Weights of a small GPT-style language model, trained from scratch on English Wikipedia.
Architecture: RMSNorm before each block, no biases in attention or MLP.
Training: 98M tokens, 4194 steps.
Each number is 128 + 24 x the weight over its row's rms, rounded and kept within 0 to 255. Layers, rows and columns count from 0. The size above them is the row's rms in percent of the matrix's.

# layer 4 MLP down (transposed), 256x96, rms 0.154, rows 48-71, columns 0-95
size [ 92  88 106  93  79  93 120  95 107 110  96 106 103 106  97 100 102 101 106  93  92  97  95  90]
[[108 137 112 106 126 144 132 138 131 102  75 143  83 128  87 144  88 109 137 125 126 107 127 169 157 133 128 139 123 121 136  94 123 127 115 186 147 102  96 147 119 145 136 125 109  62 142 126 105 121 131  95 117 124 128 140 119 179 144  92 165  87 132 117 160 109 139 130 141  95 102  79 102 133 137 162 167 125 130 143 164 172  91 140 116 102 156 147 147 150 113 135 144 121  95 121]
 [131 149 106 140 116 151 145 136  96 142 106 152 133 118 131 122  95 119 144 124 137 114 111 143  96 112 140 169 183 134 182 166 128 102 129 101 150 160 160 161 105  94 121 105  94 126 136 129 112 120 127 136 149 102 115 118  70 119 155 108 168  90  99 170 123 107 118 160 132 119 149 122  98 155 140 110 118 166 117 168 113 130  97 104 109 133 142 158 135 109 172  80 139 120 100  95]
 [ 97 147 132 127  97 117 117 111 110 129 142 141 117 105 139 154 129 148 121 148 147 141 151 169 107 176 108 125 135 129 102 129 137  72 129  90  75 103 190 133 132 118 118 144 118 140 131 147 126 121 135  76 167 174 126 158 147 139 105 109 172 105 179 130 135  98  93 142 100 106 146 125 156 144  65 127 133 109 143 141 117 146 106 109 113 124 123 140 136  97 149 122 105 106 155 164]
 [103 150 124 157 169 104 122 137 166 134  96 143 185 140 111 118 110 114 143 126 154 115 136 117 137  94 148 150  98 164 105 131 126 123 115 138 116 155 123 126 132 131 145 124 102 174 109  76  83 149  86 138 151 166 152 143 129 136 118  97 120 150 155 152 115 146 106 153  82  91 147 146 123 120 165 161 164 150 156 132 118 142 140 142 174 145 136 154 117 134 133 142 146  70 167 133]
 [134 139 116 100  93 142 156 142 143 106 147 127 108 108 110 119 130 148 166 117 101 177 107 157 119 130 137 176  68 124 127  84 117 133 133 152 111 151 149 146 156 101 109 136 121  84 104 120  88 113 121 158 184 149 108  96 150 102 116 166 151 101 117 108 142  98 139 110 146 147  93 142 136 134 166 115 148 131 133 127 106 131 104 136 124 187 156 113  86 126 118 146  94 160 122 118]
 [139 105  87 150  68 157  84 132 164  99 144 109 132 123 167 100 137 122 111  88 121 157 113 126 122 134 130 118 126 148 143 143 133 132 144 151 152  90 161 143 141 153 142 123 105 123 117 122 130 165 137 101 146 138 157 119 173 105 129  79 137 163  97 147 111 178 134 120 133  97 142  92 134 127 143 107 155 139 128 159 149 122 129 102 110 117 168 187 102 159 136 140 138 121 180 105]
 [149 121 157 179 154 154 126 153 112 131 116 147 111 122 127 102 143 122 165 116 152 154 126 142 102 149 109 129 115 156 129 116  93  97 126 125 122 111 150 113  92 147 133 151 102 160 171 101 133  95 117  60  77 176 151 133 143 134 155 136 147 157 119 135 121  99 143 119 100 135 140 111 131 138 122 126 105 189  95 146 104 128 132 147  89 146 139 145 125 169 116 130  66 118 150 146]
 [171  97 129 114 155 125 128 123 120 103  95 131 155 131 112 159 122 135  91 152 120 156 122 150  95 164  96 136 109 130 163 168 138  75 135 142 125 127 154 125  88 109 163 115 128 120 133  88 131 112 113  88  96 113  95 119 142 114 106 140 141 116 168 179 138 119 163 136 150 165 110 127 124 159 136  86 144 112 155 173 153 128  99 123 192 163  96 110 140 134 131 124 133 111 124 108]
 [125 149 150 174 135 154 176  87 109 131 139 127 124  80 116 132 139 137 143 152 113 122 162 155 142 145 112 138 114 118 155 141 158 128 116 182 119 138 126  91 106 154 115 124 109 164 153 121 152 118 153 147 147 134 158 109 109 135 111 125 108 110 113 137 143 129 163 182  94 126  91 109 124 101 116 142 180 118 154 159 169 137 176 160  99 146 145 124 104 171 166 156 118 151 103 127]
 [119  98 152 137 107 121 143 135 108 113 163  78 148 127  92 164 138 105 111 112 146 134 118 123 116 137 127 120 139 183 133 116  71 100 126 107 151 132 117 193 142  79 121  91  96 116 175 139  73  95 130 124 143 130 111 140 109 116 155  93 131 146  94 120 143 130 109 141 130 142 145 158 115 131 126  85 124 120 142 143 114 112 106 102 155 148 141 105 190 124  99 158 105 127 136 112]
 [137 135 109 107 137 183 148 119 154 157 107 159  93 128 156 149 174 150 137 149 141 148 106 188  95 138 132 129 108 143 110  97 125 131 122 153 109 106  97 112  81 126 134 187 149 163  99 141 116 115  91  94 114 102 135 109 135 140 138 152 110 131 116 139 111 118 132 166 134 148 135 118 148 181 123 117 157  96 119 110 142 121 131 110 187 122 128 126 140 163 135 113 116 123 181 158]
 [144 146 178 144 145 127 168 194 131 128 119 120 125 170 112 145 157 128  97 116 122 133 175 135 167  96 132 136 178 134 132 151 132 138 109 148  73 154 124 111 147 103 107  97  98 106 142 110 142 121 128 129 103 115 139 146 160 165 103 120 157 140 140 135 162 130 139  77 124 128 121 160  91 173 117 145 127 151 138 119 101 181 128 131 129 153 136 137 118 120 128  85 124  93 103 105]
 [160 130 109 106 123  94 158  68 100 148 138 118 116 125 115 127 114 164 111 114 106 161 170 119 113 128  68 133 124  98 126  90 108 162  96 105 123  89 163  98 139 127  85 119 138 116 169 121 147 102 135 168 141 132  93 116 110 153 193 139 143 109 116  81 149 107 112 114 137 144 104 153 129 147 110 137 126 123 103 117 118 124 181 136 104 111 145 116 111 134 115 132 136 147  95 109]
 [ 73 121 154 167 101 110 135 128 158 132 168 132  92 112 170 136 137 150 156 162  78 107  95 136 125 134 146 135 116 136 112 133 140 106 127 123 141 112 105 147 155 159 146  99 165 166 146 126 112 100 121 116 164 134 157  98  75 106 110 171 132 160 136 127  97  83 100 143 113 131 134 136 159 159 102 172  84 131 115 124 114 154 123 136 126 123 170 110 126 113 126 110  88 132 144 136]
 [144 148 146 116 138  99 120  93 120 128  96 156 106 107 119  94 157 114 142 133  96 112 128 144 125  95 130 197 130  94 130 108 164 109 132 110 119 108 118 135 140 115 164 104 147  85 112  99  99  83 114 174 134 102 123 112 139 102 134 139  96 113 156 150 115 163 144 153  96 132 132 141 162 144 152  83 119 112  80 161 159 126 165 103 138 138 168 143 160 134 141 118 136 168 144 144]
 [ 85 143 107 134 105 107 147  94 118 107 115  84 113 129 141  94 156 167 121 136 135 131 118 121 115 121 150 132  86 156 167 111  94 145 109 116 131 126 116 149  95 109 133 166 100 147 100 160  89  93  93 107 149 136 160 165 154  95 165 126 120 163  91 120  99 100 150 148  96 169 139 154  88 156 125 146 118 162  95 148 119 135 163 152 116 119 117 143 130 130  92 132 125 126 165 113]
 [118 126 129 189 135 162 132 124 128 130 182 122 132 132 121 123 108 133 130 112 115  84 124 132 116 147 119 162 137 130 164 116 110 146 130 153 102 123 134 158 115 123 155 153 106 164 126 138 126 121  88 135 162 100 135 143  82 146 150  95 118  94 177 140 181 140 156  79 160 122 157 136 112 116 122 141 120 117 131 154  75 118 170 170 157 137 182 167 129 113 141 111 109 119 110 123]
 [177 122 128 113 163 121 112 127 173 162 122 158 121 139 130 134 131 127 109 111 104 124  92  58  92 143  91 139 113  94 118 106 139 158 200 139 140 140 106 113 135 124  90 134 147 108 107 123 126 134 116 152 140 108 148  81 140 147  70 131 127 155 133 128 137  95 121 105 141 108  93 106 117 112 165 110 138 130 147 132 119  96 121 101 136  69 148 152 124 134 141 118 153 154 120 158]
 [158  99 130  71 123 155  95 101 128 134 171 142 168 120 158  93 104 134 157 155 101 114 146 124 127 119 152 146  91 129 128 140 129 129  99 112 125 133 113 137 108 136 136  87 145 149 141 113 140 166 156 165 155 148 124 114  55 111 114 134 121 131  78 111 148 141 122 151 143 139 148 111 135 136  74 143 107 122 154 156 120 128  45  94 132 124 135 138 124  89 136 116 127 126 121 124]
 [143 173 126 130 121 151 140 124  93 127 113 123 112 152 103 166 110 163 127 177 154  97 132 143 115 136  77 137  97 119 143 105 122  80 138 104  83 138 115  98 135  98 162 101 112 141 114  92 146 160 156 101 131  84 125 113 111  90 152 133  96 116 139 108 130 131 119 132 159 102 141 161 116 139 115 143 110 109 139 145 165 175 138 131 183 101 108 135 135  95 176 128 112 142 153 141]
 [ 98 151 119  83 156 121 148 151 143 135 121 119 130 133 152 129 159  96 112 108 130 147 120 164 187 164 161 104 114 130 100 166 130 113 149 141 154 121 114 112 114 145 142 145 149 136 111 147 128 158 130 131 129 164 162 166 122 116 111 104 169 157 141 138 141  99 120 125 110 183  97 106 159 124 131 132 205 143 154 105 119 165 179 139 120 139 129 141 139 185 155 123 129 136 125 133]
 [181 140 131 164 155 132 132 102 117 106 103 117 150 158 140 126 116 174 114 145 166 122 118 143 140 104 104 125 116 118 110 126 104 149 132 122 167  63 112 129  98 129 115 121 107 180 100 113 153  97 121 160  72 122  67 117 124 155 129 137  98 165  98 101 146 148 147 134 113 120 143 162 148 158 143 107 107 119 157 137 136 116 167 139 144 142 161  83 114 141 105 109 119 124 142 116]
 [137 123 142  97 116  70  92  85 152 125 130 126 108 124 148  89 159 108 168 143 179 104 119 142 102 149 127 114 134 121 130 129  86 127 183 131 100 150 116 116 164 129 118 100 126  98 158 145 117 132 142 114 110 167 106 129  92 108 135 165 154 131  99 169 135 115 105 118 154 100 156 143 113 142 113 126 116 119 128 140 161 113  65  95 128 150 143 161 128 166 133 162 125 113 119 161]
 [132 107 104 126 145 120 138 126 142  77 143 115 165 129 175 160 102  80 147 118 164 160  99 112 136  92 166 145 115 135 109  96 152 139 136 150 152 106 139 133  77 126 166  93 155 112  99 145 142 107 119 144 176 117 154 119 102 162 157 131 111 139 124 148  79  94 100 130 159 105 128 130 133 102 165 155 115 120 165 136 125 104 151 144 148 124 115 138 152 127 160 147 109 130 174 142]]
# layer 4 MLP gate, 256x96, rms 0.16, rows 49-72, columns 0-95
size [ 86 100  88  89  97 106 101 103 107  96 101 100 107 104  97  94  99 101  97  94 103  98  96 107]
[[134 118 124 125 137 126 148 140 111 119 130 158 142 136  97 104 145 146 136 139  99 100 114 112 105 130 142 151  62 130 117 132 189 110 161 135  98 147 189 120 111 122 103 107 110 102 168 117  94 131 124 108 131 178 157 121  99 101 155 150 115 135 130 128 115 158 140 125  83 123  84 109  94 163 146 129  99 112 127 154 113 145 107 120 151 123 127  81  96 117 152 104 159 119 183 119]
 [159 146 126 146 118 160 144 159 145 153 180 128 144 177 152 121 113 122 135 112  96  91 138 120 130 111 127 149  92 132 118 139 127 130 104 150  82  93 138  82  83 147 116 129  95 127 139  99 152  69 148 107  88 136 149 139 121 137 134 128 155 180  89 155 127 141 110 134 136 140 127 147 148 113  82 147 127 122  75 137 175 109 130 139 110 142 107 128 177 147 124 134 113 100 129 136]
 [147 145  86 145 149 129 138 170 116 120 180  94  85 105  97  93 155 139 105 113 204 111 156 127 125  97  83 148 146 119 166 149 120 151 136  97 120 125 142 115 117 176 133  83 150 137 140  85 159 153 139 120 109 116 130 111 103 152 122 128 153 103 139 147 102 130 116 124 176 122 129 158  86 127 105 120 115 124 131 141  85 137 107 142 129 119 119 107 134 159 134 148 122 161 142 120]
 [125 150 151 135 139 188 100 108 137 134 164 154 110 123 153 145 109 147 133 122 113 150 112 169 100 150 149 160 110 183  99 132 130 135 120 125 139 144 135 136 144 108  98 131  82 119 122 103 125 146 130 102 110 161  98 143 118 103 154 137 145 126 150 152 119  80 150 104 147 145 134 148 135 166 208 116 152 199 127 113 141 136 106 148 146 164 119 140 115 135 138 135 164 144 155 142]
 [142  80 126 121 117  94 124 156 143 116  95 143 102 172 115 142 150 115 163 125 145 143 125  90 156 153 144 123 123  75  97 148 145 114  97 179 140 140  92 125 147 139 100 151 142 107 114 116 103 196 124 108 130 102  95 123  95 130 144 158 158  96 120 127 124 125 128 132 142 134  85 123 110 154 131 111 101 125 173  89 128 127 167 119 131 124 134 142 137  83 120 137 163 135 108 179]
 [ 92 105 153 106  85  88 139 105 117 110 133 104 142 156  39 145 133 127 165 149 142 113 118 140 130 122 120 115 106 116 134  99 107 187 117 126 159 134 126 159 103 106 163 164 108 109 124 132 139  98 119 144 128 130 120 160 113 117 136  99 159 128 111 158 149 125  90 132 119 140 160 181 121 131  96 147 152 134 142 135 128 125 126 122 125 130 155 156 117 111 178 127 120 161 177  95]
 [ 78 121  90 108 151 152 134 137 115  87 125 103 187 116 121 183 106 146 120  99 100 159 123 128 114 108 124 111 129 152 127 123 132 118 139 114 145 109 132 115 113 119 163 119 145 129 171  97  88 102 136 111 141 109 150 162 134 127 126 168 136 129 152 133 157 130 109 140 174 182  87  72 131 128 129 137 151 115 171 130 155 133  98 121 175 165 130 131 163 156 146 150 135 150 131 124]
 [118  90 117 146 173 132 112 169 130 116 139  89 118 156 113 101 113 161 130 102 162 133  95 121 168 149 105 131 121  94 118 168 131  91 131 142 139  94 126 127 106 160 132 118 115 132 116 143 123 119 148 117 144 176 135 111 126 132  91 111 103 121 150 104 128 147  91  93 101 120 188 162 127  94  99  88 151 141 108 132 103 163 144  85  79 120 124 156 135 128 104 147 172 153 132 128]
 [140 148 115 123 166 157 100 133 148 142 138 139 115 104 113 135 130 124 131 170 121 147 141 131 114 165 132 121 103 118  75 158 154 138 128 138 132 193 165 155 119 136 110 144 119 128  98 114 116 130  97 145 108 120 136 107  96 131 146 172 131 103 105 139  90 134 158  99  90 112 126  98 158 126 120 159 129 138  73 137 151 189  82 128 156 118 118 140 126 108  66 119 133 152 146  93]
 [131  98 126 136 139 128 115  84 114 134 147 109  94 132  91 188  83 164 150 120 108 157 155 135 127 156 105 138 128 116 135 116 114 154 128 133 107 120 136 139 190 120 166 150 143 134  96  79 168 116 149 124 130 119  65  96 102 165 148 129 127  73 131 127 127 125 119 122 167 105  90 132 107 143 100 123 116 123 133 119  93 136 130 160  93 153 137 118 132 115 142 161 142 155 148  94]
 [103 118 128 131 142  80 124 151 120 150 148 149 120 196 150 105 151 159 115 122 116 124 114 137 135 112 173 167  89 121 112 140 152  96  81 110 107 127 141 123 124  86  91 137 124 155 136 114 138 111 125 175 114 146 123 134 167 136 144 124 137 126 132 144 153 142  98 104 122 100 136 126  88 138 168 120 124 122 122 149 145 132 131 155 123 153 121  88 111 113  60  95  58 124 140 148]
 [ 95 147  98  96 138 111 116 108 132 126  95 105 121 111 101 110  90 153 147  88 172 130 131 110  79 132  71  88 120 107 114 123 120 124 156 132  79 146 190 122 149 100  99  83 134 101 153 126  77  93 117 142 137 135 102 117 136 126  86 110 131 134 133  96 138 125 116 118 122 103 112 122 115 134 155  83 128 121 112 180  95 126 109 129 136 113 115 163 121 114 155 149 119 149 130 142]
 [174 124 176 101 150  95 119 153 164 135 125 110 123 134 137 104 122 130 116 135 130 114  95 124  97  89 140 161 160 120 128 123  93  56  96 101 138 125 179 138 134 149 118 125 157 145 105 131 130 164 166 130 145  71 157 116 135 138  73 150 128 122 119 118 114  99 112 113 134 165 108 121 101 121 162 124 128 150 149 147 110 145 120 143 148 140 152  91  77 136  90 142 126 123 121 115]
 [107  91 116 129 125 148 127 119 108 120  84 144 122 168 167 147  91 167 101 166 165 150 127 169 130 171  90 109 149 117 136 172 161 104 111 123 115 184 129 156 127 153 128  93 147 141 138 144 153 144 120  95 152  83 127 144 132 131 150 128 163  98 102 119 120  95 113 145  92 139 115 132 132 161 144 111 153 122 123 135 106 125 124  77 149 104 133 131 145 115 131 111  95 150 115 179]
 [134 142 119 137  93 138 131 126 124 138 113 123  96 153 127 165 165 117 122 109 143 143 164 163 120 154 139 110 125 137 122 166 181  99 100 121 143 120 140 131 158 141 134 136 159  87 140 112  95 133 114 142  90 163 179 133 138 113 155  89 137 154 119 163  72 121 149 123 102  85 127  71  96 151 138  93 129 142 106 109 111 104 129 133 156 104 112 129 105  73 166 133 104 107 131 125]
 [119 101 115 144 134 148 146 105  80 152 138 153 146 154 102 142 105  88 135 141 141 118 125 100 132 128 125 167 127 168 133 152 135 131  92  95 109 169 139 123 163 119 127 145 164 101 131 114 126 125  97 117 125 157  87 111  67 171 111 119  75 134  92 128 130 146 132  95 123 115 111 117 138 103 129 175 165 155 124 132 109 148 128 100 139  88 146 161 129 141 122 157  71 116 151  95]
 [125 124 136 169 103 133 108 169 125 166  86 155 100 134 105  81 137  90  87 114 127 135 132 115  82 123 124 126 112 124 123 131 154  86 133 113 120 107 141 178 119 137 105 129  99 141 102  85 116  89 140 109 132 140 148 139  84 126 143  99 202 116 158 130 123 116 125 126 130 120 153 150 137  86 124 126 153 105 170 146 145 139 104 105 156 133 164 163 125 112 138 108 118  95 113 162]
 [116 154 151 104 138 107 174  90 144 178 116 133 121 151 175 189 107 150 135 145 106 145 132 128 148 111 101 125 145 117  94 129 128 163 130 125 117 112  85 135 127 133 140 171 139 152 132  95 118 119 110 125 132 148 111  76  96  89 148 112 144  91 143 137 127  99 104 109  93 133 119 103 117 144 103 105 154 150 128 160 101 116  98 152  79 174  81 121 117 108 139 152 142 123 144 125]
 [134 130 153 130 142 104 141 146 129 141 223 139 157 112 145  94 178 134 117 146 142 120 132 149 158 114 130 137 117 116 127 161  95 121 117 147 109 111 108 161 127  97 131 156 151 139 118 118 150  71  77 123 147 125 105 145 131 141 124 115 140 159 133 150 183 161 115 115  94 155 150 147 157 150 117 129 122 157 126 174 108 149  90 147  85 122 135 151 120 135  88 138 140 114 111 116]
 [108 156 140  95 129 139 133 107 150 120 133  61  93 131 117 182 137 150 113 114 142 143 142 118 180 171 163 172 129 115 148 114 130 175 115 132 112 124 157 108 101 140 127 114 140 122 120 117 129 180 113 137 145 145 141 107 173 117 174 151 154 142 134 124 137 128 105 108 137 146 120 122 125 145 100 107 171 142 174 115 147 165 168 135 144 112 115 177 129 166 151 136 139 116  94 116]
 [130  78 153 138 143 139 115 135 161 115 140 141 189 129 129 140 137 109 162 172  76  97  65 120 117  93 139 117 116 129 140 136 164 142 127 129 105 130 163 108 135 116 102 119 161 152 106 140 114 118  96  74 107 149 140 149 147 149  88  98 127 117 134 158 136 160 136 120 128 119 151 101 128 141 122 131 115 117 129  97 163 154 115 114  79 110 152 115 122 132 166 105 133 131 189 117]
 [164 125 140 109 108 131 117 106 160 104 140 129 121 120 100 149 135 101 131 152 146 137 190 110 117 162 150 144 130 167 153 147 132 168 120 177 136 128 135 141  87 125 180 113 125 136 133 119 134 124 109 152  93  80 109 186 143  88 139 136 110 159 113 125 131 135 124 129 153  91  99 116  86 110 112 154 151  99 133 181 119 176 142 127 151 128 106 139 132 144  98 147 105 123 168 148]
 [155 137 133 147 100  95 169 134 136 158 135 142  97 102 132 116 128 140 143 149 104 115 129  93 158 132 152 154 131 160 129 142 151  85 136 135 181 124  92 109 132 122 116 119 176  93 104 113 153 123 144 178 107 135 122 150 151 167 112 126 122 128 110 124 129 135 141 135 114  61 108 174  90 122  78 136  99 127 152 144  92 154 145 143  99 139 141 144 114 149 126 175 107 150 166 149]
 [109 113  93 140 105 125  99 165 181  81 110 144  94  82 140 106 129 104 165 111 108 107 155 118  85 130 107 109 102 126 131 118 144 116 139 130 104 115 140 104  88 115 127 124 157 107 149 133 101 150 124 101 151 110 129 149 111 117 144 141 131  95  94 111 120  72 156  54 127 124 153  86 126 130  91 137 159 141 109 130 116 129 118 126  98 125 116  93  87 108 118 124 163 109 146 139]]
# layer 4 MLP up, 256x96, rms 0.158, rows 49-72, columns 0-95
size [ 98  97 101  80  96 102  85 107 122 100 102  97 108 100 109 103 112 100  95 100  99  97  94  94]
[[106 119  95 138 157  86 121 127 118 121 105 105 163 145 104 102 156 155 119 147  90 163 137 100 136 162  91 113 124 144  81 106 150 143 109 130 108  86 114 115 117 162 129 144 133 123 109 136 144 131 108 137  80 154 133 142 106 130 107 141 131 143 133 135 153 126 140 120 131 143 165 129 162 151 121 133  96  91 161 112 164 152 106 101 122 128  91  97  73 196 135 140 102 145 123 176]
 [ 93 138 144 130 156 103 107 159 151  69 108 119 179 137 135 127 164 113 154  90  96 148 120 130 151 133 167  94 154 161 128 141 128 160 114 128 129 136 145 185 128 121  99 109 137 102  74 146 156 155 108 148  80 140 105 133 113 166 143 142 141 121 173  99 128 159 169 130 146 135 103  90 117 146 110 152 115 127 126 135 145 109 138 161 158 120 131 171 115 130 145 131 155 117 144 126]
 [ 84 131 121 141 143 134 137 190 109  91 108 138 166 124  97  75 125 136 121 155 102 133 137 140 134 146 113 159  88 183 113 119 139 154 106 113 140 124 126 118 154 127 117 131 113 145 190  96 117  80 145 103 123 145 142 135 124 158 145 118  84 113  72 103 180 144 145 106 125 109 137 136 127 127 106 128 124 128 168 156 135 157 181 126 114 126 158 137 126 130 113 143 125 119 139  91]
 [ 92 118 141 103  99 138  99 132 107 188 134 125 107 129 100 112 137 126 126 112  69 106 133  89 153 115 117 131 137 109 127 120 105 103 115 139 112 115  98 139 146 108 143 146 166 135 155 127 126 165 152 145 127 135 117 112 110 146 150 106 112  87 141 162 125 129  99 160 121 119 124 176 132 173  97 142 146 129 116 131 125 127  61 130 133 131 167 193 144 157 133 160 151 100  77 123]
 [144 132 123 148 121 132  91 124 112 151 131 122 108 167 132  99  86 118 115  79 141 103 142 118 132 144 117 151 141 111 108 135 106 121 102 127 142 131 112 125 158 106 135 115 154 129 173 108 175 148 146 126 118  86 112 169  72 115 194 100 184 100 135 169 139 100 126 154 109 160 107 124 102 118 124 169 112 122 139  94 108 105 117 133 162 144 101 111 137 142 149 152 163 150 138  99]
 [125 130 136 127 139 144 156 151 116  78 105 205  94  97 174 138  99 113 138 109 124 131 104 147 157 151 144 136 113 149  91 122 105 136 151 159 121  96  81 119 134 140 137 109 115 139 148 126 101 135 112 136 175 161 147 106 162 135 159 134  83 104 133 161 150  86 167 122 101 113 150  87 137 152 164 120 131 121 144 122 135 120 136 127  98 104 116 121 174 126 147 107  94 110 104 137]
 [184  92 122 146 124 141 112 135 184 166 163 128 126 171 135 130 152 103 138 138 145 147 169 148 146 120 181 146 131 134 156 135 107 159 114 142  91 156 135 136 149 119 152 139 182 112 129 123 121 144 155 131 109 115 110  95 171 144 128 111 142 157 132 128 102 134 164 100 150 138 112 161 105 114 140 104 122  76 121 141 119  94 138 125  91 128 131 123 116 123  56 161 133 132 131 148]
 [ 96 120 123 106 116 129 162 131  90 153 131 114 127 113  95 145 145 121 128 125 142 122  88 145 110 119 152 138 172 157 148  95 114 141 123 129 154 100 143 111 149 112 161 112 108 120 126 108 161 147 164 150 115 123 119 129 183 152 123 147 128  65 124  98 116  79 142 120  97 134 107 140 115 109 178 167 100 137 187 146 154 103 148 139 146 112 120 116 170 135 184 138 108 168 124 126]
 [122  99 123 134 119 141 134  86 117 122 152 103 173 176 127 114 128 103 118 128 154 118 139 147 145  95  73 167 161 132 116 152  91 129 175 124 155 134 150 143 145 138 180 100  79 146 138 176 113 150 161 120 115 133  81 147 123 133 161 132 110 110 119 144 118 109 111 122 115 110 104 133 124 134 163  95 127  95 135 119 100 153 132 117 176  96 133  91 163 157 127 127 135 168 127 116]
 [ 87 134 138 138 133 131 161 110  92 111 115 114 147 113  90 131 124 142  95  48 116 124 119  79 130 121 129  77 103 160 147 117 126  82 127 107 145 189 128 164 120 121 103 102 102 121 122 120 134 145 160 135 145 147 143  89 140 134 119 145 141  99 156  91 113 108 145 127 129 121 111 111 150  80  95 110 166 111 145 108  97 123 160 104 146 104 129 118 105 112 149 135 111 128  86 135]
 [176 142 113  92 166 128 158  94 157 180 140  77 153 113 118  99 126  89 143 105 131 120 166 131 161 127 138 123 125 130 117 138 126 178 107 155 101 136 132  94 144 108 166 131 148 165  96 116 128 136 136 128 129 141 134  83 145 146 108 158 133 138 125 124 151 128 114 135 124 116 117 129 101  85 127 172  93 139 105  78 159 150 114  84 130 159 128 159 114 135 119  90  96 125 119 159]
 [122 149 106 130 129 105 123 137 111  98 152 168  98  98 137 105 115 135 118  99 112 105 169  88  85 113  95 147 137 118 126 167 133 122 107 104 116 180 113  98 109 118 167 105 130 133 126 127 102  96 152 117 117 148  75 147  74 134 114 111 112 167 145 167  89 148 119 151 132 149 114 165 148 107 113 173 165 159 117 117 135  93 101 124  98 123 162 127 112 109 142 145 155 151 131 111]
 [ 91 136 135 140  86 137 131 119  88 128 133 133 114  71 131 150 104 146  93 165 130 144 121 158 155 167 139 143 127 121 109 125 147 159 109 115 143 188 147 124 108 140 161 106 136 100 118 106 147 144  75 112 186 143  89 122 143 174 113 131 129 131 148 145 107 138 147 160 131 135  95 150 142  83 141 131  73 137 115 124 115 139 107  65 134 118 117 130  99 109  98 125 139 133 110 134]
 [105 132  93 134 171 105 167 122 127 149 124 135 120 182 149 110 162  99 109 114 121 117 154 135 122 113 125 117 109 157 164 117  87 117 155 110 129 139 116 128 114 159 158 126 129 147 140 161 104  85 146 142 146 115  91 160  63 113 131 112 118  45 106 109 153 129 145 131 139 141  88  95 108 134 115 131 124  89 107 136 135 134  96  99 116 111 156 142 134 171 123 103 109 144 148 120]
 [118 138 107 125  96 130 157  90 133 126  93 129 121 129 139 147  94 142 123 155 124 100  89 155  83  90 112  97 151 163 138 130 103 135 128 175 121 137 150 132 142 118 125 150  95 123 166 140 133 121 185 132 136 147 181 142  93 115 156 114 128 134 164 138 147 115 131 150 151  90 156 124 121 140 110 135 148 110 128 113  90 104 138  99 128 113 137 103 128  71 181 172 119 180 128 148]
 [124 123 115 106 125 152 118 110 148 151 143 164 141  79 135 130 132 101  59 167  89 142 102 117 127 156 149 127 150 116 125 101 129 104 170 108 139 144 136 149 114 131 141 137  70 201  92 139 160 129 146 106 107 101 128 136 129 142  94 124 112  99 136 123 137 154 156 101 179 135 159 157  94 145 155 119 115 137 116 120 159 150  90 158 112 138 142 123 167 140 137 124 106 124 136 105]
 [142 148 131 114 109 150 101 117  90 144 142 105 109 103 120 124 161 122 113  70 162  92 126 114 133 120 127 105 102 116 107 104 159 122 114 155 103 144 166 108 147 105  83  96 153  63 125 124 121 154 141 146 155 163 156 128 112 169  88 143 108 123 135 107 131 115 108 155 172 137 167 103  85 142 117 114 125 139 163 121 137 163 120 128 143  77 108 115 131 125 103  90 138 116 133 158]
 [103 162  94 144 126 137 116 125 111 147 163 136  93  99 128 137 135 138 185 144 134 153 156 127 127 147 124 147 145 108 149  96 147 122 137 122 105 140 136 110 146 119 100 122 142 139 203 151 165 134 135 149 103 108 113 156 161 114 127  91 128 117 138 122  66  55 109 106 161 127 136 125 129 118 115 138 149 138 169 142 140 127 124 119 110 113 105 115 144 171 160  88 159 111 135  81]
 [118 154 147 163 124 136 141 146 115 148 109 123 124 137 127 133  83 138 118 133 116 169  94  79 131 123  96 114  90 118 121 131 132  86 175 145 141 144 114 101 135 107 109 142 108 137 104 130 136 160 122 145 174  74 173  82 128 140 177 135 140 137 140  50 126  91 125  98 120 101 125 148 133 130 135 122 132 141 125 117 100 141 105 122 113 112 109 131 105 155 152 143 134 165 189 129]
 [127  92 129 157 102 139  86 119 137 106  85 140 144 140  88 136  87 122 116 157 146  89 144  41 100 161 155 109 126  93 140 114 141 170 148 127 101 161 133 142 129 117 131 114 124 136 151 105 100 168 114 106 126 135  61 145 137 133 116 144 107 151 127 139 115 155 129 125 137 104 136 133 158 160 121 135 106 122 159 152  96 146 107 106 108 130  88 139 136 131 158 157 108 149 122  99]
 [141 152 137 138 165 149 138  82 107 149 140  96 125 154 111 135 111 125 182 182 108 100 107 137 130 124 151  98 149 122  90  98 105 139 118 117 109  95  99 154 123 132 165 182 136 189 113 141 153 141 175 138 145 148 120 137 127 150 161 148 158 147 173 126 176 147  79 142 145  85 128 117 141 122 138 151 119 116 122 146 118 131 122 121 146 133 138 132 120 155 110  97 115 137 137  90]
 [187  87 133 149 149  84 111 141 126 118 125 142 126 150 104 147 116 164 111 152 116 161 140 108 121 121 117 122 145 141 128 170 143 110  94 123 158 114 135 133 120  91 115 106 106 193 135 109 108 159 120 115 109 122 172 119  93 130 126 150 112 104  85  93 154 156 116 127 118 141  99 132 151 109 156 145 143 160 176 128 183 149 133 110  93 118 162 173 162 126 129 115 154 118 139 118]
 [ 94 119  81 116 134 150 142  85  70 148 120 118 114  95 143 145 116 148 132 133 164 125 126 129 134 150 109 150 135 120 118 164 120 161 147 129 115 135 167 152 160 152 129  84 128  72 141 152 156 128 119 117 147 142 199 158 100 141 127 124 175 122 115 133  94 126 124 140 141 148 127 170 128 112 117 123 134 107 100 159 115 127  96 138 164 161 109 105 103 106 143 136 164 123 164  86]
 [110 153 123 121 118 101  94  88 163  88 193 132 139 144 174 100 128 127 130 107  96 108 133 140 164 191 168 122 132 169 150 130 159 112 141 141  96 103 126 116 149 130 142 158 154 121 119 149 160 109 139 123 106 112 123 159 133 128 113 104 121 108  96 112 113 119 128  92 110 116 165  84 113 138 142 133  97  79  91  96 128 133 119 122 109 152 133 150 164 125 167 114 139 111  99 141]]